Part of a small language model's weights.
Size: 2 heads of 128, MLP 1024 ReLU, vocabulary 2048, 21.3M parameters.
Architecture: LayerNorm before each block, learned positions, biases.
Training: a variant of Muon for these matrices, 3154 steps.
Each number is 200 + 40 x the weight over its row's rms, rounded and kept within 0 to 999. Layers, rows and columns count from 0. The size before them is the row's rms in percent of the matrix's.

# up: layer 16 MLP up, 1024x256, rms 0.0818, rows 749-801, columns 192-255
# down: layer 16 MLP down (transposed), 1024x256, rms 0.0426, rows 749-800, columns 192-255
up749,101,140,200,161,236,235,193,193,177,174,212,126,228,178,166,266,153,159,167,165,205,127,207,228,237,201,239,231,168,164,306,271,149,182,216,208,225,219,181,214,257,196,201,261,189,202,178,140,236,218,251,249,219,149,292,252,175,254,185,114,165,182,230,175,222
down749,101,256,176,190,160,173,208,200,204,143,186,205,190,234,141,173,147,199,214,168,253,159,127,170,151,235,262,196,112,180,195,220,248,219,197,184,242,207,205,173,210,241,189,233,235,174,231,200,136,232,207,237,233,213,253,272,232,272,211,240,215,179,227,238,123
up750,096,234,174,171,210,217,278,199,187,195,185,187,221,228,218,107,195,215,198,257,239,143,230,215,207,189,194,174,258,201,202,216,212,182,242,136,139,271,180,222,135,244,220,207,209,238,233,170,167,117,190,209,239,205,217,167,207,202,245,191,234,177,150,255,220
down750,095,215,200,212,107,137,124,229,212,227,217,238,177,200,208,279,196,212,225,164,188,196,181,210,239,223,172,195,112,215,229,193,103,205,167,178,242,191,135,147,152,159,199,194,171,183,206,241,220,272,197,204,155,196,113,181,208,164,193,177,226,200,219,124,193
up751,097,206,122,295,192,225,239,311,227,208,202,201,212,162,211,235,192,135,192,205,171,218,247,209,243,216,163,214,198,199,215,183,118,234,164,172,215,255,164,144,157,179,249,226,200,221,272,232,165,183,182,209,303,221,244,180,253,165,160,172,150,199,236,136,170
down751,097,150,170,151,145,215,241,232,178,264,154,174,208,241,138,176,226,127,172,213,227,177,200,145,260,272,191,177,130,133,178,198,255,128,243,198,169,162,194,216,212,283,213,197,232,193,182,187,231,196,90,157,184,213,255,222,210,204,201,217,116,179,234,265,170
up752,100,224,160,186,214,159,172,108,196,259,204,209,293,266,231,199,196,174,188,162,280,216,180,297,196,151,154,218,155,167,200,205,211,276,190,250,187,189,155,142,183,173,207,146,261,142,228,164,105,214,143,175,177,196,233,183,209,135,161,194,214,160,158,144,284
down752,091,281,190,172,205,179,204,202,180,283,145,165,244,194,174,242,152,195,136,155,142,173,287,173,167,183,184,254,194,246,229,252,234,195,293,214,219,201,141,134,186,117,240,184,155,186,173,177,210,218,163,187,179,251,200,177,200,191,203,262,202,211,158,292,250
up753,094,169,275,209,165,185,109,201,209,258,161,237,136,181,246,132,289,103,227,223,217,285,210,183,182,205,173,200,261,177,223,180,152,154,191,145,195,211,252,133,236,241,169,236,231,156,138,205,207,228,169,239,198,212,220,256,167,163,258,112,151,197,141,191,216
down753,089,256,174,173,272,234,190,142,240,153,149,224,231,180,158,152,181,282,205,164,207,264,218,255,235,277,173,205,163,241,132,259,202,237,161,231,225,172,153,165,150,242,245,108,167,257,210,168,185,186,227,229,240,271,233,89,258,173,137,249,156,164,145,222,195
up754,106,198,202,216,234,151,170,176,187,97,206,200,204,220,177,182,212,212,163,139,161,194,224,192,230,257,225,239,233,193,167,199,182,210,191,110,232,172,192,225,180,217,208,164,189,228,200,221,190,228,289,217,194,216,192,149,180,198,193,197,150,252,206,172,170
down754,107,280,165,222,276,203,209,212,239,157,223,251,248,199,183,196,203,200,214,178,194,226,199,199,244,163,204,163,197,211,157,209,238,148,167,258,230,116,299,140,178,273,172,166,249,209,214,117,141,230,217,229,252,252,189,195,216,247,123,249,165,238,173,212,157
up755,105,172,185,243,170,180,200,167,220,171,246,226,192,159,175,203,231,225,213,210,237,202,194,152,211,173,197,175,261,236,168,232,227,241,236,144,190,208,199,179,207,176,228,239,261,270,217,117,273,170,166,167,201,261,187,193,234,265,214,242,233,194,136,222,181
down755,107,194,248,199,149,216,188,229,150,220,186,132,227,245,229,178,220,129,223,134,189,247,190,159,299,139,167,162,147,197,258,189,210,202,155,199,185,158,272,165,180,213,190,229,196,197,208,204,124,270,221,212,189,144,219,181,162,253,177,219,175,244,310,160,301
up756,096,186,239,206,149,140,203,228,241,186,217,207,216,171,113,214,155,206,179,188,133,215,256,204,242,204,281,229,165,216,204,115,174,208,137,95,144,162,193,182,154,267,179,112,273,242,209,171,157,151,182,190,192,272,226,193,199,254,144,230,209,180,219,176,218
down756,085,220,190,231,254,213,241,249,225,189,251,245,193,231,232,153,196,205,165,218,203,142,130,217,253,53,124,219,197,173,170,166,234,298,163,203,186,201,192,193,287,205,164,194,176,164,171,171,208,230,169,226,215,167,230,169,187,202,282,150,171,183,212,233,150
up757,091,177,219,251,209,218,181,170,230,269,265,233,255,189,246,237,225,201,221,296,274,227,183,137,249,202,203,177,202,208,156,135,128,228,201,64,190,129,141,185,190,144,210,216,224,225,174,169,198,214,189,177,152,171,196,276,152,263,219,274,189,145,227,135,189
down757,096,212,214,185,251,189,283,181,253,179,247,178,247,171,160,246,118,150,158,181,165,148,88,172,178,192,191,147,205,170,183,202,132,134,147,218,195,195,195,232,200,216,178,241,192,230,213,217,217,197,180,170,164,237,245,198,268,230,177,199,174,188,292,181,189
up758,102,187,193,194,129,154,178,158,202,201,184,225,185,186,237,165,129,180,230,144,172,192,225,260,149,104,239,178,233,184,269,161,140,169,214,191,168,222,215,227,189,209,264,200,289,118,217,241,180,224,236,225,202,137,221,165,162,226,150,194,193,137,240,234,210
down758,107,169,184,195,270,226,188,155,171,208,190,224,163,199,168,224,157,250,158,121,144,187,182,264,264,178,183,196,220,228,196,245,122,167,264,227,208,139,150,234,218,192,204,218,178,146,247,185,219,139,146,226,220,259,160,212,251,229,219,181,199,275,248,173,175
up759,098,215,240,241,111,137,284,241,206,232,170,261,186,179,244,199,215,172,186,197,274,157,156,197,225,212,206,198,186,133,187,190,200,245,159,233,235,238,210,170,186,187,180,218,193,172,194,231,211,180,257,269,247,246,148,211,252,256,261,203,270,233,158,243,211
down759,086,219,236,218,223,243,220,244,125,177,150,68,174,192,193,247,161,173,202,215,189,237,241,204,180,226,166,202,220,238,190,211,203,227,184,119,262,173,254,222,175,152,212,207,185,231,158,206,295,191,224,261,186,232,231,221,192,154,234,178,171,258,258,148,193
up760,084,184,227,231,132,162,250,242,255,217,188,253,187,214,288,230,162,248,193,228,212,171,237,228,185,181,219,161,172,278,154,96,124,216,219,190,257,180,186,246,188,163,258,152,185,163,209,221,242,247,171,202,193,246,161,99,189,224,230,192,78,234,248,197,219
down760,074,209,91,247,173,150,188,160,310,196,241,169,174,155,203,148,196,246,232,118,243,210,225,169,208,201,189,233,135,137,186,221,210,167,169,200,196,202,110,208,187,195,123,180,311,204,148,245,136,212,223,118,237,181,170,226,231,190,209,209,302,216,176,163,206
up761,104,211,162,146,212,254,164,113,302,159,238,184,205,231,213,242,213,295,243,211,187,283,202,201,194,149,163,185,249,149,171,249,157,239,203,124,243,231,205,132,252,170,169,221,260,161,180,231,155,200,215,151,152,217,272,216,228,198,226,190,236,302,206,125,140
down761,105,229,194,293,241,231,227,205,295,183,211,259,155,249,159,176,242,140,211,186,153,233,133,191,194,94,168,156,197,205,185,214,166,216,210,236,191,154,176,211,132,211,219,168,257,218,187,244,178,168,192,184,161,198,234,207,259,206,144,163,186,261,164,199,251
up762,085,192,225,233,233,232,236,164,196,193,241,236,140,202,263,152,293,147,207,220,217,196,262,205,238,122,203,188,150,207,184,185,215,231,201,146,244,211,192,235,232,217,222,224,259,198,149,228,252,218,252,263,206,247,232,248,241,229,208,150,179,218,179,250,235
down762,083,128,218,186,142,220,172,229,199,291,195,146,218,217,167,175,177,248,209,254,246,132,165,194,192,222,173,204,165,199,192,200,205,189,245,182,195,162,182,158,218,165,224,217,230,156,170,143,210,172,163,187,143,130,174,241,247,148,216,195,192,219,96,219,271
up763,096,260,222,195,197,162,164,177,214,223,192,215,289,258,182,218,101,268,196,213,152,192,245,249,240,206,206,137,170,321,143,156,292,205,223,141,162,215,127,218,268,154,240,188,269,155,205,260,224,198,231,234,170,239,207,157,218,211,186,223,181,296,166,220,186
down763,091,187,238,291,234,172,193,244,217,156,210,160,198,112,193,235,196,217,226,236,242,182,176,136,224,240,209,257,135,193,219,256,131,187,182,259,224,131,223,158,208,220,164,275,133,176,214,207,200,210,220,131,245,140,193,222,233,187,187,179,168,166,105,232,190
up764,101,207,235,195,94,219,187,270,188,226,222,178,277,166,218,198,166,204,286,191,189,177,208,300,213,184,156,214,154,194,226,178,298,130,247,157,181,181,208,195,167,173,198,215,200,182,226,208,196,188,160,250,215,171,158,180,279,198,235,200,182,283,210,142,245
down764,095,134,275,204,171,180,191,137,167,192,254,229,167,223,182,200,227,170,178,203,194,192,186,204,132,189,152,273,204,175,175,238,197,249,247,110,90,213,236,145,226,129,199,152,247,176,199,214,238,189,227,185,182,263,157,279,178,220,235,183,192,127,206,223,159
up765,097,142,195,197,181,158,147,207,208,192,198,192,192,271,229,198,156,186,154,166,168,176,209,172,190,256,158,251,180,224,273,191,220,226,229,176,163,118,239,260,146,161,134,242,287,222,191,214,251,217,196,338,217,236,227,245,220,224,306,276,218,228,171,194,156
down765,101,210,188,251,245,250,262,160,213,178,231,211,188,202,178,149,235,166,235,212,161,189,166,196,280,145,147,182,156,166,234,198,174,222,234,213,199,176,256,193,217,193,230,156,215,219,192,209,296,222,185,209,177,212,175,101,218,168,162,251,185,183,186,198,234
up766,087,219,194,257,114,102,221,248,226,309,154,197,220,223,192,240,101,237,153,202,172,235,125,237,161,303,267,186,144,207,170,226,255,235,236,176,176,230,171,213,161,102,186,123,243,296,212,205,158,227,162,210,223,185,162,210,181,150,207,196,190,198,181,189,264
down766,087,230,152,188,279,196,196,156,129,101,248,180,249,212,210,154,226,247,226,221,274,224,215,242,211,116,216,269,233,212,194,274,180,225,245,280,242,211,296,211,193,226,174,214,279,187,238,166,224,190,201,245,268,187,245,269,241,236,247,225,233,194,230,219,182
up767,104,180,253,164,157,270,205,235,152,234,173,176,146,238,313,184,187,207,216,283,213,213,238,156,245,148,214,238,175,152,221,196,251,216,153,214,246,178,178,244,250,194,232,227,222,205,242,151,181,187,227,209,219,224,182,201,217,204,272,253,178,156,220,240,249
down767,107,188,232,154,210,240,160,183,195,215,195,157,224,258,147,89,114,218,217,220,256,186,206,215,236,198,184,168,190,235,214,238,176,156,250,194,179,231,148,169,217,175,233,211,236,217,178,167,259,190,181,202,214,198,203,173,156,177,120,202,208,181,203,176,235
up768,106,217,266,258,212,109,282,209,159,185,242,235,188,204,212,180,185,182,233,184,136,171,196,160,217,242,214,203,229,152,164,186,127,221,193,279,249,132,233,187,186,166,163,170,257,231,158,260,211,214,171,235,217,155,103,218,247,227,291,206,198,225,194,197,227
down768,109,184,196,228,174,248,227,124,165,219,155,221,148,239,209,175,193,212,211,155,194,224,210,197,224,209,186,212,137,192,155,205,219,133,215,153,202,232,175,202,268,195,268,176,196,137,134,169,191,238,143,241,181,180,230,158,190,225,266,169,190,156,217,279,193
up769,108,171,212,157,133,225,304,238,214,202,222,214,313,241,273,224,233,178,240,227,266,257,197,238,153,156,168,220,204,162,184,255,151,200,158,220,172,128,205,200,171,202,241,139,190,222,179,155,209,154,246,251,248,226,176,249,220,171,168,202,208,194,202,214,211
down769,111,288,249,224,222,185,190,169,118,190,184,236,118,197,214,175,232,187,177,185,134,179,221,256,128,125,223,257,264,235,195,194,207,205,262,174,191,211,177,204,229,239,176,260,192,146,212,275,176,241,194,192,218,280,206,191,191,212,191,157,236,285,189,174,210
up770,103,235,238,228,199,152,262,199,142,180,186,192,176,202,250,202,151,208,222,210,125,211,239,168,198,182,216,156,281,250,230,222,264,236,154,271,202,229,146,296,219,239,189,200,207,215,159,140,128,151,140,166,150,218,152,173,195,268,246,242,214,170,234,233,206
down770,109,186,243,225,154,158,217,251,231,242,200,184,210,233,135,189,253,234,164,171,182,201,190,162,220,204,194,193,196,168,230,170,275,315,97,236,215,202,158,139,231,229,210,174,247,203,149,234,193,99,223,254,209,176,213,136,221,217,152,224,183,203,229,138,227
up771,102,191,161,154,172,211,221,218,184,286,197,157,254,175,199,112,168,177,179,251,208,166,211,289,149,239,189,228,179,168,220,174,155,244,152,291,187,233,217,204,167,211,207,191,261,289,188,152,280,241,208,178,158,199,173,246,252,96,188,202,134,177,216,212,253
down771,111,177,200,293,302,202,195,171,204,203,209,211,232,183,154,163,246,156,127,193,171,177,173,190,215,176,137,152,224,171,196,241,224,209,212,154,173,251,211,183,192,159,180,199,195,188,234,224,135,217,266,198,205,222,228,173,229,226,157,202,238,239,157,200,179
up772,100,213,211,158,150,242,182,227,189,244,252,167,286,241,204,174,200,257,170,163,206,215,238,231,177,218,178,272,173,198,228,267,231,275,277,200,204,184,172,216,178,230,153,218,146,165,244,266,195,215,205,196,235,173,187,116,164,252,251,148,253,178,243,191,251
down772,092,159,218,214,207,201,220,188,155,166,143,198,239,270,89,232,149,193,232,254,237,223,191,133,235,173,232,187,208,181,153,150,263,251,172,167,204,190,233,213,196,242,178,203,222,182,200,147,155,248,243,210,173,248,180,199,176,260,156,284,165,236,207,248,215
up773,094,140,195,251,231,176,223,172,177,186,165,256,261,210,264,158,187,159,222,204,178,211,169,192,269,193,218,263,210,135,171,156,149,223,208,162,152,201,246,220,220,192,173,143,137,233,226,213,193,88,221,237,244,269,124,242,248,193,152,141,151,161,233,210,234
down773,093,213,159,187,181,189,202,166,179,229,248,263,207,268,203,239,174,330,262,173,262,277,229,150,291,217,229,159,189,210,186,205,248,222,209,220,224,116,134,209,169,225,218,152,199,229,192,241,113,239,190,213,233,221,281,166,197,185,190,196,191,207,243,220,216
up774,101,250,193,193,222,238,184,208,242,224,190,233,213,187,235,206,215,192,189,146,227,232,203,193,200,230,105,163,143,175,220,285,147,231,97,162,193,155,181,174,164,167,222,225,203,251,204,170,195,195,162,134,221,246,91,158,193,175,238,180,255,212,219,167,170
down774,103,296,170,139,195,183,166,195,219,264,276,193,181,205,230,126,122,217,163,152,164,138,211,169,168,194,203,209,239,216,230,164,220,228,201,130,205,175,241,182,187,227,199,211,164,251,228,154,213,169,207,198,207,183,231,179,208,227,122,258,196,206,283,183,146
up775,098,171,169,250,231,137,160,177,176,216,229,196,173,195,230,195,221,302,228,203,181,178,152,196,193,201,201,231,189,243,220,192,300,140,221,223,212,230,244,247,180,227,244,238,142,220,199,263,178,211,221,145,241,166,243,283,296,207,264,229,194,234,229,137,211
down775,096,105,191,200,195,134,192,197,247,219,185,159,296,237,193,188,262,181,118,193,230,238,255,249,199,209,150,215,180,169,203,205,204,193,234,190,166,134,200,161,177,161,165,206,200,169,202,226,209,233,213,240,222,215,217,142,233,202,97,184,210,194,222,239,207
up776,104,197,238,300,253,196,249,251,221,240,216,221,138,84,218,274,268,160,204,257,199,229,170,213,202,212,184,198,191,206,217,126,206,217,182,176,198,176,223,228,211,207,277,192,256,260,221,250,182,215,147,188,144,206,126,222,202,199,213,233,201,246,226,236,210
down776,114,217,228,212,209,230,161,112,212,157,179,257,181,174,225,259,213,137,205,122,219,174,151,181,226,236,211,173,217,176,243,239,196,210,195,232,198,169,244,128,208,214,170,243,252,247,199,137,222,231,183,241,274,275,198,306,222,171,200,159,259,186,184,177,196
up777,098,192,192,247,216,204,200,210,213,232,168,156,224,221,210,255,233,228,293,185,242,243,186,246,164,245,183,255,212,278,220,263,140,199,147,143,177,248,176,207,231,252,202,177,198,205,160,175,201,239,167,200,194,191,210,183,248,154,179,183,209,207,150,199,215
down777,098,244,101,239,184,221,225,204,208,155,203,233,204,182,185,167,179,244,242,188,208,207,146,155,168,219,194,163,207,172,103,135,227,194,298,203,181,148,236,263,163,203,261,200,277,192,225,216,187,184,214,176,215,186,227,228,177,245,193,256,241,204,226,248,174
up778,100,187,263,208,195,208,204,124,169,193,190,187,180,157,213,182,149,219,209,185,292,196,138,100,260,258,145,183,246,270,175,190,187,238,210,204,265,164,230,161,214,183,183,169,228,220,212,176,192,229,210,175,178,190,199,227,245,249,175,231,256,143,223,150,208
down778,100,217,179,231,248,161,207,213,169,214,223,217,246,202,243,249,266,230,197,202,202,217,238,244,160,82,211,211,242,192,192,229,222,228,163,232,236,211,189,192,147,181,246,202,197,219,194,230,210,208,228,150,147,255,175,177,198,166,261,225,256,192,113,225,144
up779,106,176,245,158,178,143,207,122,171,177,183,121,152,198,171,154,191,198,256,186,163,212,193,214,172,206,219,219,154,169,211,220,125,152,214,209,159,236,192,142,242,267,183,206,225,219,212,198,215,164,205,276,187,158,127,197,227,157,181,233,160,217,188,178,112
down779,108,168,279,220,174,233,205,282,278,175,316,192,151,235,211,160,269,197,157,206,236,210,172,239,77,261,275,192,178,183,186,200,246,133,145,248,113,181,115,185,255,243,193,170,176,204,230,198,196,236,200,213,245,218,177,232,152,229,260,245,165,229,211,264,224
up780,088,135,197,231,225,199,175,210,216,233,131,232,220,204,193,274,145,166,246,216,244,243,241,175,225,220,226,165,164,271,235,191,202,213,178,171,203,191,211,241,245,220,192,285,156,157,164,171,233,214,156,237,140,165,149,219,295,135,178,235,181,266,256,135,201
down780,098,121,231,243,286,232,171,181,287,269,171,223,169,208,159,190,183,199,155,181,204,193,190,188,250,180,141,216,182,264,203,180,197,156,168,133,147,254,242,193,237,133,152,134,184,209,163,214,146,272,165,147,231,231,197,136,208,183,227,177,241,223,165,165,185
up781,106,195,161,206,140,204,196,272,179,284,199,163,254,219,195,172,211,265,186,172,261,225,130,262,227,224,169,230,160,191,245,245,132,165,217,196,179,188,198,172,242,172,211,147,179,153,209,196,202,246,212,218,168,115,199,209,228,200,229,223,178,161,206,210,175
down781,103,201,169,161,189,200,154,241,224,166,227,254,131,171,193,171,189,108,155,197,203,225,220,152,209,197,261,241,198,228,165,203,197,224,175,150,185,163,236,270,158,179,136,312,157,181,159,144,147,177,189,177,215,231,211,156,265,223,149,160,217,123,242,141,170
up782,098,156,256,221,218,237,208,92,147,226,221,153,236,235,152,192,231,212,213,144,205,123,203,193,164,249,188,230,168,210,224,192,297,157,248,159,194,242,252,245,183,164,150,266,191,228,155,224,244,210,190,167,217,136,159,178,191,270,260,228,181,252,249,202,156
down782,096,272,188,209,177,213,130,251,191,160,239,183,182,219,264,216,217,209,188,158,205,205,236,164,199,183,225,212,207,187,207,211,147,211,216,231,205,170,214,246,200,244,214,218,186,137,173,106,198,152,191,160,206,93,147,219,218,124,244,221,175,167,156,169,181
up783,096,218,215,229,134,187,155,239,267,205,228,169,275,159,199,227,255,142,204,213,263,270,184,183,189,239,187,166,204,275,236,131,176,189,203,248,203,155,150,215,205,235,167,263,176,237,164,216,217,235,215,182,269,202,212,193,107,212,191,184,324,282,206,184,184
down783,092,126,155,194,314,204,182,229,196,185,219,177,144,210,178,232,108,189,288,124,120,249,212,145,199,228,144,219,246,219,201,198,206,272,261,167,175,232,202,184,210,166,212,184,200,185,240,183,221,151,213,155,83,265,214,172,184,221,187,263,167,236,279,193,220
up784,106,288,162,184,234,194,225,185,196,187,189,130,170,186,246,221,157,242,159,273,264,226,119,208,192,249,225,241,168,164,212,240,152,256,189,279,154,222,158,190,224,201,186,151,155,268,147,217,211,252,245,165,189,222,186,231,245,186,242,196,194,272,201,184,224
down784,095,207,140,151,188,276,216,146,183,283,128,188,284,147,184,159,211,205,247,178,197,234,197,193,232,203,209,151,192,257,229,217,175,194,182,234,168,277,253,199,229,192,102,176,198,162,278,152,275,140,169,186,230,203,235,224,215,212,209,210,218,229,240,237,184
up785,111,280,211,235,192,235,218,234,194,179,239,182,207,237,276,165,199,164,207,211,268,172,274,217,270,141,247,169,216,242,197,148,250,217,215,200,179,184,160,199,239,169,233,153,227,196,252,193,88,157,136,137,281,235,216,249,202,205,163,216,129,183,258,169,192
down785,106,168,141,158,205,263,183,221,212,164,251,270,215,108,212,203,225,188,183,149,196,212,236,249,278,195,140,169,198,239,255,224,225,178,157,221,263,168,159,134,199,224,221,135,212,229,261,151,195,225,195,173,233,209,217,234,214,162,234,211,144,234,252,209,207
up786,098,185,145,230,215,270,173,165,148,187,240,232,217,172,205,285,264,219,229,195,252,267,152,122,257,217,163,213,210,184,302,212,175,223,155,287,214,230,255,216,209,228,178,87,98,144,237,178,170,196,219,125,194,100,281,238,183,241,163,192,175,168,191,232,216
down786,096,145,158,206,212,207,253,268,268,227,247,218,225,238,190,193,246,216,264,179,202,249,214,222,194,209,227,124,212,187,255,240,161,274,198,178,186,231,258,233,205,224,192,145,251,230,254,256,201,81,197,222,187,182,153,238,191,207,120,303,235,167,197,148,143
up787,101,188,166,201,144,170,242,178,178,202,216,160,158,213,192,228,209,200,238,216,111,143,198,273,182,113,263,162,243,204,264,226,175,224,176,223,212,221,188,261,259,260,230,172,238,195,146,206,199,207,207,193,201,175,206,232,226,195,171,199,207,204,129,231,118
down787,106,129,243,154,227,222,181,233,170,231,182,225,282,227,202,201,216,197,152,200,241,218,196,141,207,247,190,229,223,251,284,195,213,232,157,281,278,216,281,174,144,235,179,251,156,158,191,247,228,132,201,237,196,178,229,183,248,247,258,173,212,196,226,223,144
up788,093,155,155,198,218,269,210,226,174,291,246,242,188,228,189,228,234,191,193,149,242,204,134,247,227,221,189,201,213,236,234,181,214,158,254,309,157,257,145,195,160,200,166,239,221,181,185,168,236,259,194,223,209,136,149,215,187,180,167,201,151,179,104,65,155
down788,092,247,234,180,247,211,188,172,201,246,182,182,208,226,223,184,144,173,188,297,232,213,200,180,247,182,233,216,234,230,141,165,197,174,239,175,195,233,280,264,238,164,194,163,157,193,278,202,291,126,226,251,114,216,205,209,249,251,266,204,215,203,228,221,267
up789,102,183,212,187,190,166,113,214,222,184,186,228,157,243,210,173,239,211,179,170,231,207,140,237,252,202,195,192,187,214,153,216,157,206,174,182,230,283,243,198,217,178,208,239,272,189,174,205,142,208,191,114,189,217,206,183,235,136,163,233,177,247,198,182,169
down789,103,196,201,243,224,224,136,209,200,153,214,206,225,150,228,213,180,127,246,214,196,253,177,149,154,200,172,222,224,152,128,183,198,137,218,286,150,261,183,173,233,217,202,168,149,250,265,178,237,195,122,311,209,178,226,217,212,194,237,249,152,119,224,186,263
up790,111,189,225,311,217,222,119,194,197,176,157,186,116,112,135,247,253,190,202,215,200,205,204,183,219,185,185,207,202,180,257,211,249,223,175,192,155,183,258,222,169,192,230,224,178,189,243,173,261,241,157,208,215,180,176,205,219,132,203,178,188,247,155,197,177
down790,067,225,270,181,199,241,216,171,220,219,296,212,184,198,203,241,162,238,214,167,211,169,221,139,242,191,246,225,149,163,105,179,159,224,156,189,209,168,288,174,233,270,165,191,153,142,244,215,135,174,182,235,216,174,194,177,258,264,218,205,276,171,136,165,255
up791,108,207,172,220,260,204,202,192,159,213,219,150,150,195,225,321,233,155,234,192,186,162,177,190,173,210,191,168,243,163,172,293,194,195,214,202,147,187,185,199,174,235,196,169,337,177,187,183,164,197,259,147,157,164,218,200,258,179,237,198,210,185,252,194,187
down791,125,179,266,295,260,196,193,204,177,213,192,205,209,251,221,125,272,232,251,167,195,293,225,231,153,200,215,183,186,172,219,265,200,252,203,181,252,210,252,238,154,217,237,229,139,175,204,211,203,163,181,182,176,225,187,161,202,161,143,261,193,186,139,217,240
up792,112,208,211,157,196,144,193,177,231,192,148,220,229,232,164,173,213,222,240,168,203,213,186,249,198,227,207,223,188,166,197,169,294,173,225,239,218,203,283,182,203,115,190,199,192,133,177,198,198,166,254,227,179,111,158,183,252,188,175,233,241,250,231,101,188
down792,113,156,187,201,162,163,194,177,261,146,185,122,245,163,243,208,206,241,196,183,163,149,233,182,207,168,208,153,253,219,247,248,102,236,194,251,294,137,284,188,166,295,182,184,170,241,239,161,223,129,175,149,193,219,157,246,190,193,197,159,251,190,202,126,208
up793,103,196,177,223,167,190,253,197,276,81,278,160,187,234,242,196,188,202,266,218,171,169,171,227,124,156,190,197,188,286,166,161,146,219,99,232,192,231,180,193,217,192,192,174,241,242,175,162,130,220,197,206,232,169,213,203,266,173,117,189,192,251,238,220,152
down793,102,251,164,168,218,169,212,170,209,194,202,117,149,191,228,182,168,215,190,267,264,224,185,197,185,163,224,226,205,151,215,207,198,194,314,226,225,174,243,330,190,136,258,228,182,154,307,246,210,200,190,267,203,205,179,133,129,225,216,144,215,200,237,208,190
up794,102,182,202,168,243,183,172,202,220,305,170,196,232,199,191,196,210,171,240,200,176,223,146,220,147,215,251,162,245,172,197,202,170,273,186,215,260,211,184,188,230,163,138,164,150,212,187,223,236,167,218,213,259,159,213,208,180,220,204,194,172,179,217,187,185
down794,104,213,154,201,162,253,201,221,182,190,136,221,216,159,163,247,178,191,181,270,212,230,190,158,174,124,131,175,200,293,212,178,237,211,333,261,219,195,216,205,193,173,232,248,219,171,191,209,185,198,153,227,233,136,153,163,242,205,162,164,204,197,156,179,160
up795,098,212,124,202,200,261,119,169,186,214,163,186,242,245,166,207,244,213,164,178,115,216,252,226,214,218,228,206,195,258,254,242,165,147,135,257,299,216,226,156,177,212,179,223,184,128,291,146,216,92,259,238,218,270,191,203,239,195,183,246,127,158,217,177,184
down795,096,179,296,196,210,207,173,244,107,218,235,234,176,132,226,196,241,226,208,225,193,193,254,181,188,201,275,187,273,186,190,220,236,161,168,209,252,151,140,260,186,124,151,145,207,171,228,234,264,273,149,257,163,191,224,173,218,232,166,165,193,157,239,192,172
up796,105,203,154,196,193,232,171,178,197,199,236,266,169,194,294,221,163,112,170,298,197,236,173,213,166,190,228,144,198,156,194,206,255,171,202,200,234,202,190,204,190,184,189,204,237,205,212,143,201,221,203,184,220,193,145,325,249,229,175,225,166,181,158,184,264
down796,071,222,187,220,202,174,172,135,249,228,172,138,239,226,218,274,198,201,187,182,167,159,176,158,252,154,190,204,228,252,230,158,144,205,219,189,212,226,200,306,207,253,171,206,164,215,246,202,199,159,227,208,267,246,181,235,234,192,268,163,196,154,203,213,157
up797,088,178,165,217,218,173,171,184,187,196,139,89,133,140,196,209,170,188,199,204,210,239,176,253,172,196,198,236,169,208,231,204,139,223,192,234,151,227,196,278,248,152,217,175,166,270,172,198,198,221,160,188,219,192,207,263,216,279,156,192,177,222,176,149,132
down797,084,199,222,199,172,168,191,184,132,216,178,262,252,286,192,173,214,182,244,243,235,204,221,155,179,194,257,181,251,170,242,191,165,254,231,212,157,187,177,192,225,256,170,181,250,192,150,212,161,212,214,174,247,173,191,117,286,231,170,176,215,157,197,251,212
up798,100,180,166,173,200,189,187,264,222,212,247,209,207,203,254,204,239,334,226,209,199,246,200,257,139,216,174,171,199,155,150,212,145,188,249,203,116,292,189,170,185,278,257,229,111,144,180,196,129,146,237,183,177,191,259,195,194,272,281,232,221,227,173,224,184
down798,112,146,243,219,255,220,166,135,209,199,158,207,175,262,194,243,152,185,277,169,200,177,194,180,209,150,243,218,172,174,188,219,240,219,178,218,225,268,232,214,185,235,186,228,189,253,170,136,110,237,161,166,232,213,196,216,200,220,181,266,278,172,149,222,182
up799,101,236,210,231,194,217,203,156,194,356,216,141,187,182,197,268,150,164,235,172,294,210,153,145,184,212,204,268,192,190,164,132,178,245,222,179,214,227,182,191,216,203,198,220,148,226,237,249,291,194,239,243,153,257,249,220,186,160,186,175,193,235,252,210,240
down799,108,191,170,188,185,113,197,198,207,217,226,216,324,112,143,179,221,254,262,237,166,138,211,156,242,282,189,199,173,170,184,179,239,182,180,195,143,244,266,222,184,219,147,209,190,110,205,201,231,199,149,137,208,142,200,189,180,224,178,244,236,200,125,156,149
up800,104,156,215,264,201,147,202,210,287,186,201,197,206,165,267,247,205,107,295,269,225,220,221,172,177,198,219,233,250,198,185,137,156,236,274,137,145,254,231,190,208,163,231,150,237,189,209,235,179,203,203,252,204,204,203,203,159,131,286,201,244,189,216,173,172
down800,114,201,244,130,181,258,205,145,148,242,207,205,195,193,160,136,130,192,169,210,219,121,170,204,116,253,212,221,189,199,229,245,161,166,221,192,150,203,231,160,223,201,169,214,247,216,184,231,303,198,215,221,187,166,254,209,196,150,214,151,112,117,194,195,242
up801,102,225,139,228,193,119,200,148,175,216,108,225,224,181,105,220,204,181,213,195,166,251,210,175,222,247,211,167,152,234,155,183,196,186,139,190,153,214,185,196,224,291,207,224,184,333,200,184,199,198,175,199,278,201,244,152,157,189,207,210,132,168,225,254,267